config.toml
n_layer = 14
d_model = 64
n_head = 2
n_kv_head = 2
head_dim = 32
d_mlp = 192
vocab_size = 2048
activation = "geglu"
norm = "layernorm"
norm_place = "pre"
norm_eps = 1e-05
positions = "rope"
rope_base = 10000.0
rope_fraction = 0.25
qk_norm = false
attn_scale = 0.177
bias = "all"
tie_embeddings = false
parallel_block = true
extras = ["capped logits"]
init = "normal"
init_std_qkv = 0.0608
init_std_o = 0.0115
init_std_up = 0.0608
init_std_down = 0.00663
optimizer = "adam_variant"
lr = 0.00221
beta1 = 0.95
beta2 = 0.98
weight_decay = 0.11
lr_head = 0.00522
grad_clip = 2.0
warmup_steps = 210
schedule = "cos"
final_lr_fraction = 0.0
batch_tokens = 8192
seq_len = 768
doc_mask = true
train_tokens = 93400000
steps = 11402
dataset = "wikipedia_en"
Each number is 128 + 32 x the weight over its row's rms, rounded and kept within 0 to 255. Layers, rows and columns count from 0. The size above them is the row's rms in percent of the matrix's.

# layer 9 attention output, 64x64, rms 0.101, rows 0-63, columns 0-63
size [ 79 117  89  75  93 116 104  91 113  82 100 125  91  87  87 114 117 101 105 101  96 108  90  86 100  89  87 114  95 118 112  90 117  97  97  83 146  81 106 100 103  87 106 100  86 122  75 112 124  95  85 118 100 102  96  96  92  80 109  76  77  89 102  98]
[[104 160 144  78 117 172 115 145 140 129  82 143 115 140 132 147 135 140 140 160 133 118 142 173 145 129 111 195 154 104  91 171  87 140 135 191  93 127 106 181 182 126  79  93  85 169 189 181 105 116 160  84 133 151 133 137 101 185 133 130  72  86 157 164]
 [132 100 134  82 109 169 154 126 148 123 120 109  84  61 146 122 140 132 120 123 188  74 118 114 102 123 133  98 128 193  92 127  94 158 210 119 138 128 135 120 104  83 187 134 157 160 122  98 108 109  66 144 144 154 119  63 133  92 103 152 182 194 123 118]
 [192  77 105 185 123  93 188 191 109 129 118 139 128 117 124 136 164 118 134  91 167 162 158  93 139 186 149  60 127  97 179 107 119 136 158 117 137 132 123 100 195 113 178 134  95 146  98  87 105 125 105 168 139 117 106  77 152  94 124 186 140 147 130 112]
 [118  86 117 141  66 135 116 109 191 127 150 100  87  90 110  91 194 135  82 153 128 214 170 142 124 125  69 158 150  85 116  73 158 162  78 144 159  99 128  88 133 154 129 154 153 105 153 105 118 106 128  93 177 148 125 127  87 136 142 126 138  99 173  91]
 [161 169 162 117 142 108 114 130 113 125 169  75  93 152 143 192 100 122 147  52 139 113 149 149 127 120 162 138 116 120 176  97 121 136 109  69 151 117 145  96  95  91 148 161 193 141 158 180 113 210 134 191 198 138 154 138 138 124 103 101  99 130 126 128]
 [108 165 130 148 153 133 140 138 148 149 175 195 115 153 155 118  71 134 136 166 123 129 144 135 136  94 127 155 171 173 103 118 108 133 177 103 118 176  98 168 125 152 181  96  81 115  65 114  47  68  58 135 125 116 122 167 129  91 174 149 128 117 168 124]
 [ 74 134  67  90 187 128 117  87 135 122 169 101 169 147 120 118 147 144 111 167 103 190 106 112 148  94 108 123 136 146  80  93 185 145 167 178 113 164 192 172 183 112 118  92  62 168 105 131 118 149 151 165 101 148 120 116 141 130 148 147 145 139  79 134]
 [130 192 131  62 125 173  81 114 168  79 189 148  97 153 104 166 152 145 132 151  75 144 130 199 139  96 111 166 171 155 133 169 152 152 120 141 122 139 172 192 122 125  75 173 127 113 102 134 119 154 136 157  72 121 144 136 170 129 160 141 110 162 126 166]
 [144 173  97 131 152  85  85 140  62  90 166 162 191 162 217 140 122 107  73 129 105 145 132  98 137  77  93 133 190 110  57 116 143 128 126 147 133  94 156 110 110 133 150 111 129 165 176  87 174 127 138 134 146 150 113 124 131 158  94 129  93  92 122 146]
 [131 123 100 165 137 106 101 147 175 110 156  72  95 132 147 157 122 121 121 156 108 131  66 168 112 159 161  77  97  80 102  87 101 170 139 113 182 100 158  85  56 127 124 126 186  99 129 116 115 167 143 154 126 178 179  99 112 128  86 111 140 157  57 129]
 [177  84 113 114 167 135 167 163  78 152 140 149 140 161 143 179 102  74 134 165 136 127 116 128 102 123 160 148 118 123 114 142 124  65 151 122 168 122 133 122 196  70 125 117 140 206 123 173 127 143 177 204 149 132 125 123 164 160 105 184 103  79 133 113]
 [115 121 163 196 117 144 210 158 152 195  58 115 152  88 118 104  89 159 134  96 132 116  84  98  67 174 139 100 106 132 162 157 131 103 103 106 155 115 104  83 152 126 160 109 137  73 168 131 168 127 156 110 141 106 153 149 106 144  98 110  89  81 104 128]
 [222 133 167 135 122 125 156 180 152 113  91 135 154  88 160 128 146 166 121 127 223 116 125  93  88 158 127 110  57 169 126 186 126  93 116 119 120  77 102 125 170 138 117 123 119 128 126 115 146 195 117 123  95 144 114 100 108 154  94 165 114 161  99  99]
 [ 98 109 165 206 159 144 202 115 114 169  81 159 159 163 103  87 115 109 126  97 157 164 138 141 136 163 162 177 165 116 184  85  59 116 128 126 143  92 146 117 109 158 108 163 134 127 147 136 148 110 107 139 114  79 161  75  93 149  75 126 157 141 156 157]
 [171 142 173 194 161  74 188 184 122 150  72 156 148 133 138 122 136 129 151  90 119  84  98  53 121 188 167  98 148 147 148 154 129 146 132  91 130  76 118  99 171 143 144 106 115 163 143 151 156 175  94 137 188 140 129 107 115 153  80 104 141 133 130 109]
 [173  86 147 112  70 162 116 195 158 174 161 140  68  88 104 132  93 154 185 134 154 131 164 156 111 165 162 159  78 129  89 111 156 102 117 136  98 112 128 162 127 112  83  86  73 126 127 159 163 113 195  93 103  84 107 133 125 140 159 113 116  85 109 130]
 [110 112 118 178 127 104 133 134 163 119 117  66  70  87 153 102  63 144 185  62 197 111 126 127  54 146 171  83  75 134 168  76 125 110 124 139 160 135 124 112 133 112 118 144 171  69 121  93 110 107 102 143 114  74 134 131 149  94 131 127 148 143 133 135]
 [ 96 107 139 149 180 122 103 129  81 126 137 140 177 168 217 145  64 135 153 126  96 117  59 119  75  70 135 131 141 136  90 123 131 155 138 146  96 167 167 164 118 132 112 123 166 127 115 158  85 127 159 155 147 164 144 169 143 126 167 114  70 114  72 170]
 [137 148 160 120 112 133 168 148 131 136 101 192 170  97 143  90 131 192 102 136 164 153 148  49 211 118 144  95 158  87 107 153 140  74 125 132 135 118  69 154 118 163 167 124  95 175  95 109 146 131  96 160  91 113  73 106 122 130  90 153 162 126 135  98]
 [161 133  97 128 155 109 178 131 140 114 132 162 139 180 189 219 180  66  79 178 144  87 134 143 128  98 139 172 160 111 139 148 130 136 148  87 169 127 105 121 109  99 161 172  85 162 132 110 146 158 101 151 115 135 148  68 153  99 106 164 155 170 130 103]
 [ 70 101  51 139 115 147 163  75  82 133 112 124 145 125 103 134 109 143 115 182 136 194 165 131 115 139 106 108  99 173 123  44  96 101 140 132 122 170 160 115  68 157 171 126  97 126 144  90  68 135 157 142 135 154 101 168 133  95 124 155 154 144 160  93]
 [102 150 176 158 161 133 177 135 106 140 155 188 202 194 131 161  98 102 119 126 141 168  99 124 106  59 113 126 172  94 145 185 113 146  91 131  91  79 176 128  98 168 103 112 126 101 170 124 117 136 159 109 166 163 133 181 107 136 128 104  93  92 124 157]
 [ 98 105 134 128 117 105 111 147 183 126 121 101 108  89 108 105 106 173 161 100 122 117 138 126 165 161 166 111 140 135 167  46 156 139 107 147 100 115  73 156  93 145 156  70 185  79 110 140 104 119 114  59 146 133  78 101  80 166 157  63 108  99  96 104]
 [146 139 148 128  88 179 171 137 161 183 129 130  86  93  96 100  79 208 193  95 167 155 167  89  95 156 169  86 116 156 146 136 115 137 166 106 160 124 108  98 122 104 139 177 110 149 153  91 106 143 122 168 152  98 147  99 166  86 104 152 120 183 149 114]
 [120  99 150 107  51 114  83 161 168 139 104 128  70 120 113 118  50 137 225 105 111 126 151  89 141 130 181  82  86  53 166 143 109 156 102 111 123 101 153 115 154 125 107 159 174 131 130 154 101 107 154 125 139 105 124 139 144 140  94  86  95 133 131 148]
 [133 148 104  77 164 116  81  87  87 101 128 119 129 170 109  84 132 123 134  75  96 103  88 113 165  81 140 129 144  71  97 142 118 141 182 141 136 178 152 142 117 101 144 171 129 143 107  98 122  41 109 135  85  80  85 131 180  99 148 152  90 167 177 144]
 [125 124 177 118 102 151 137 195  62 128 156 159 110 113 131 141 119  81 116  98 155 172 116 142  88 113 122 139  72 155 137 119 104  98  89 196 120 113  86 164 185 142  79  49 132  79 136 167 111  88 105  94 143 128 123 163  85 143 136 100 134  75 125 110]
 [ 89  94 154 150 129 118 113  88 101 153 139 151 166 123  86 149 222  94 100 141  91 117 161 147 120 208  99 112 126 126 112 151  72 161 148  75 165 142 126 106 128  99 162 181 129 170 160  83 117 160  80 137 128  97 176 130 130  88 105 154 129 170 158 108]
 [128 144 108 119 174 132 106 129  65 105 161 122 155 170 130 152 162  63  93 131 111 172 125 168 124  92  88 150 199 137 135 143  48 149 148  83 178 142 125  85 126  99 130 135 161 117 163 100 108 164 101 145 109 151 199 144 148 130  89 151  95 154 106 178]
 [116 159  67 104  64 108 116  98 114 109 116  66 113  83  76 106 207 126  49 148 144 126 156 119 167 130  72 111  68  72 119 151 145 162  99 132 128 128  87  78 142 116 115 126 165 126 188 122 154 141 150 119 127 143 155 106 126 161 111 113 107 127  90 124]
 [ 96 138  75 114  92 157  96 141 138  87 154  55  73 108 106 178 175 100 108 145  80 129 131 204 129 157 145 153  74 116 103  74 155 106 108 149 123 111 109 149 128 146  89 120 136 105  83 138  51 193 147 126 127 111 123  99 104 127 143 142 157 152 109  90]
 [124 188 127 103 151  90 131 100 154  60 123 116 120 115 163  62 115 165 101 131 135 100 155 110 150  72 129 115 142 132  96 144 150 133  85 147 109 196 137 146 122 186 163 119 143  74 106 145  99  82 118 100 190 145 111 156  99 121 182  61 172  95 150 120]
 [145 124  72 101 137 158 133 125 137  31  79 109 110 115 209  75 111  95 136  69 146 114 119 110  69 101 145  98  99 185 130  93 186 111 117 147 137  98 200 134 118 124 112 135 161 124 118 143 112 152 143 196 148 156 136 125 139 109 140 155 124 123 123 164]
 [165  66 185 123 152 137 167 168 175 156 133 134 119 132 187 155  88 147 216  42 143 121 111  97 137 130 203 115 149 138 174 118 131 126 143  94 105 180 122 116 130 109 169 154 106 126 123 137 134  71 151 158 152 112 109 148 151  89 136 103 138 126 142  93]
 [129 140 136  73 107 134  52 126 103 123 165  46 108  85  93 157 213 128  75 128 114 194 150 167 140 155  57 138  67 123 102 120 105 133 155 141 135 109 100 148 108 134 119 132 148  96 111 118  47 130 108  97 120 131 130 108 106 113 133 135 140 153 134 144]
 [171 115 106 167  88  90 129  61 105 118  79 127 106 150 107 107 172  83  96 188 119 137 189 102 137 162  61  97  82 128 118 119 114 157 169 134 134 157 132 123 128 110 178  90 102 170 119 118 107  91 111 116 147 166 113 151 128  97 157 190 151 123 150  57]
 [114 142 153 150 190  93 127 114 149  94 177 159 132 198 133 171 133  95 135 144  89  82 102 159 125  97 169 123 192 130 165 148  82 178 185  76 163 155 132 110 116 111 144 160 125 156 107  99 128 109  69 159 117 111 167 104 171  91 117 170 130 181 135 125]
 [203  75 149 210 101 115 126  85 107 144  74 188 137 148  98 156 166  68 132 166 121  89 109 145 117 183 100 107 124 130 187 134 149 101 101 105  82 140 139 141  84 165  95 140  84 128 115 157 173 171 144 136 114 104 132 145 121 155 146 142  93 108 111 113]
 [134 156 148 210 122  71 142  94 136 195 121 126 170 132  62 145 138 130  70 152  95 121 124 159 145 222 129 174 116 133 180 134 134 138 123  85 114 125 122  99 154 170 120 168 106 121 153 134 181 136 153 113 147 101 168 111 103 160 136 107  76 107 117 158]
 [ 98 116 138 146 115 158 103 147 122  50 107  96 116 110 115 109 114 119  91  96  73 146  61  93 128 124 154  13 124  83 160  78 134 142 113 125 127 106 149 122  43 153 139 166 171  93 121 123 125 134 151 112 172 124 159 140 102 116 146 102  90 114  99 114]
 [124 141 107 172 173 118 157 111 120 104 132 142 184 175 181  97  52 146 152 132 131  86  77  99 119  80 156 153 171 144 168 150 111  60 131 153 127 139 136 126 184 102 106  75  89 162 161 102 148 137 137 165  69 135 107 155 174 144 101 157 166 126 115 114]
 [103  92 109  83 100 176 103 119 134 144 118 124 113 138 114 138 146  96 111 148 118 161 115 220 101 120  37 164 158 172 141  96 126 126 116 102 184 129 158  72 102 101 110 168 140 143 182  89 103 123 130 137 121 141 158 160 180  81 113 113 124 139 124 203]
 [165 151 124  63 138 174 114 103 114  71 134 173 110 161 156 112 131  73 114 137 127  94 129 170 139  81 141 167 151 125 112 125 171 127 163 141  59 150 125 214 131 107  77 101 122  89  86 145 125 101 124 115  83 143  74 104 140 113 200 118 119 140  91 119]
 [ 80  75  89  97  86 149  60 119 117 167 137 154 112  59 164 129 169 149 121 106 129 171 119 110 147 147 102 119 125 152  38  41 153 164 165 177 163  96  83 134 100 116 142 101 112 114 126  87 118 103 140 125  99 130 151 126 150 124 106 132 124 136  93 161]
 [112 117 130 108 129 180 124  95  98 144 190  92 136 123  65 179 148 134  75 209 110 166 131 181 159 122 115 120 151 131 142 140 133 127 157 100 192 156 127  82 146  87 167 135  95 128 165 116 189 131 166 134 113 195 139 139 192 135  98 116 157 136 139 151]
 [ 87 118 106 108 114 170 116  99 170 169 111  88 100 102 121 130 107 162 200 102 175 108 113 173 174 127 143 152  98  89 144 122 182 153  76 118 150  96 125  97 175 117  73 181 169 152 182 142 152 154 153 122 106 109 129  96 162 177 120  76 125 126 142 179]
 [ 85 104 124  73 117 145 107 137 128 157 172  72  79  60 104 147 152 127 140  64 161 123 118 142  67 153 139 114 120 153 144 124  66 149 184  84 162 186  54 124  98  85 184 126 102 160 140 157 129 124 153 144 102 126 155 104 144 127  96 115 116 160 125 130]
 [123 156 148 136 108  70 103  66 103  75  77 160 107 165 159 121 143 103  60 172  47  63 123 128 168 100 145 142 140 109 121  88 124 110 103 122 133 160 103 143 125 190 131 102 150 115  85 165 147 161 113 100 137 144 103 135  96 140 168 117 152 123 138  60]
 [ 69 196 144 122 143  91  99 106  93 121 159 142 167 182  95 130 151 119 100 157  58 152 126 139 157  96 108 116 173  76 143 156  94 152 130 149  80 126 131 188 108 165 139  62 117 103  93 139 104 102  78  63  98 115 105 165 111 158 148 105 116 122 143 122]
 [122 200 147 138 167 116  83 103 136  62 132 124 152 163 127 144 134 167 111 167  69 130 133 162 173 104  96 133 168 130 199 134 141 150 170 114 146 205 123 158  91 153 136  95  42 138 122 128 180 130 117 128  91 113 131 146 161 152 166 127  94 124 107 156]
 [115 131  59 117 139 152   7  98 115 127 165  38 161 158  91 120 188 121 139 105  88 117 122 165 129 151 103 147 129 124 106 140 117 125 136 130 137 167  99 125 132 102  90 149 164  89 154  98 193 129 135 133  86 103 158 134 163 142 116 129 100 154  91 142]
 [166 121  75 160 127 117 148 142 131 155  97 114 136 131 121  79  86 102 183  99 142  49 116 133  99 128 132 164  96 140 127 196 172  95  73 161 106  96 136 134 142 162 105  86 118  95 109 161 151 132 148  52 159 139 100 145  83 156 178 105 147  67 134 108]
 [131  55 132  82 155 143 157 157 200 172 134 166 114  75 149 118 156 146 134 164 183 103  87 113 108 168 129 102 124 192  92 125 105 104 155 146 143 164 126  94 117 136 146 174  92 152 110 111 142 118 133 164  97 155 131 111 121 122  93 179 207 178 127  96]
 [114 141 141 155 101 132 149 173 106 193  97 156 140 115  93  89  57 173 183  77 125 150 132  60 165 179 145  85 115 139 142 128 112 108  90 111 150 145 117  73  94 145 155 141 161  82 154 104 133 123 143 106 174  53 112 159  95  98 118  97 122 121 158 115]
 [120 168 137 105 104 153 106  81 124 126 101 108 103 127 114 122 143 147 133 124 139  95 165 134 147 125 111 121 109 133  98 179 178 143  61 157  83 154 103 135  96 127 111 151 194 128 112 226 144 171 141  70 162 164 134 165  48 172 173 106 140  99 116 100]
 [135 158 134 189 133  84 153 121 101 174 112 176 193 170 122  88 125 116  77 149 131 170 137  94 125  99  75 144 124  85 100 163 115 149  90 142  94 105 115 112 176 177  77 120 139  89 163 106 117 139 124  56 141 130 159 163  95 146 163  99  91  73 128 153]
 [119 116 124 111 107 106 105 150 118 161 108 125 122  85 102 104 139 161 128 134 137 157 172  79 118 188 178 117 119 103  92 114 147 109  91 166  76  55 146 169 164 147  71 127 103 144 124 136 154  68 150  57  95 108  78  76 112 116 183 137 163 105 154  91]
 [ 90  69  66 122 146  84 102 137 193 121 145  95  94 115 106  93 154 177 165 123 100 132 131  97 141 120 142 142 125 143  98  56 105 144 185 157 115 167 124 157 118  79 168 103 112 159  81 123  87  81 131 101  89 134  83 150 178 106 140 173 140 153 169 118]
 [122 119  97  38 127 161 138 159 128 133 175 121 105  97 123 177 172 117 100 169 118 123 177 105 131 145 140 156 138 176  52 144 133  74 143 160 114 145 107 169 103 141 162 122  49 149  79 131 132 127 126 116  85 193 109 144 100 126 117 164 175 151 141  99]
 [136 132 101 111 182 149 134 123 123 125 172 165 167 156 195 174  99 120 122 180 155  79 110 159 189  71 136 147 191 159 101 137 148 138 139 180  88 117 100 156  84 148 136 143  98 102 134  82 134 109 122 130 126  87 172  89  80 116 114 113 142 145 105 200]
 [181 142 161 131 136 143  90 124  43 148 167 136 129 153  89 136 117 138 140 131 136 200 184 112 159 108  74 157 143 120 134 158 100  66 139 140 139 104 149 145 152  92  82  84 141 141 140 128 167 183  87 161  74 100 148 133 172 146  95 160 119 119 111 191]
 [165  91 155 116 127  92  93 159  78 139 113  79 115  81  86 120 131 113 131  46 134 177  89 132  77 111  87  92  83 156 165  89 118 146 141 111 108  92 190 114 163  90 104 149 178  94  99 150  76 104 121 166 140 165 125 126 163 115 118 128 121 139 126 185]
 [113 148 180 144 120  96 139  96 137 112  81 135 147 169 102 147 136 119 119 158 100  87 120 156 136 104 103 201 153 112 172 190 173 139  66 141  76  61 154 162 140 154 107 121 154 141  97 161 159 122 123  85 178 134  91 145  69 136 147  71 152  91 156 118]
 [209 124 196 126  89 147 162 138 177 123 112 159 146 108 155 120 146 176 133  97 157 128 190  76 132 118 116 122 130 133 139 215 143 148 149  84 162 124 144 110 179 103 144 190 122 146 115 124 166  98 114 160 163 109 131  80 155 114  75 115 119 176 150 146]]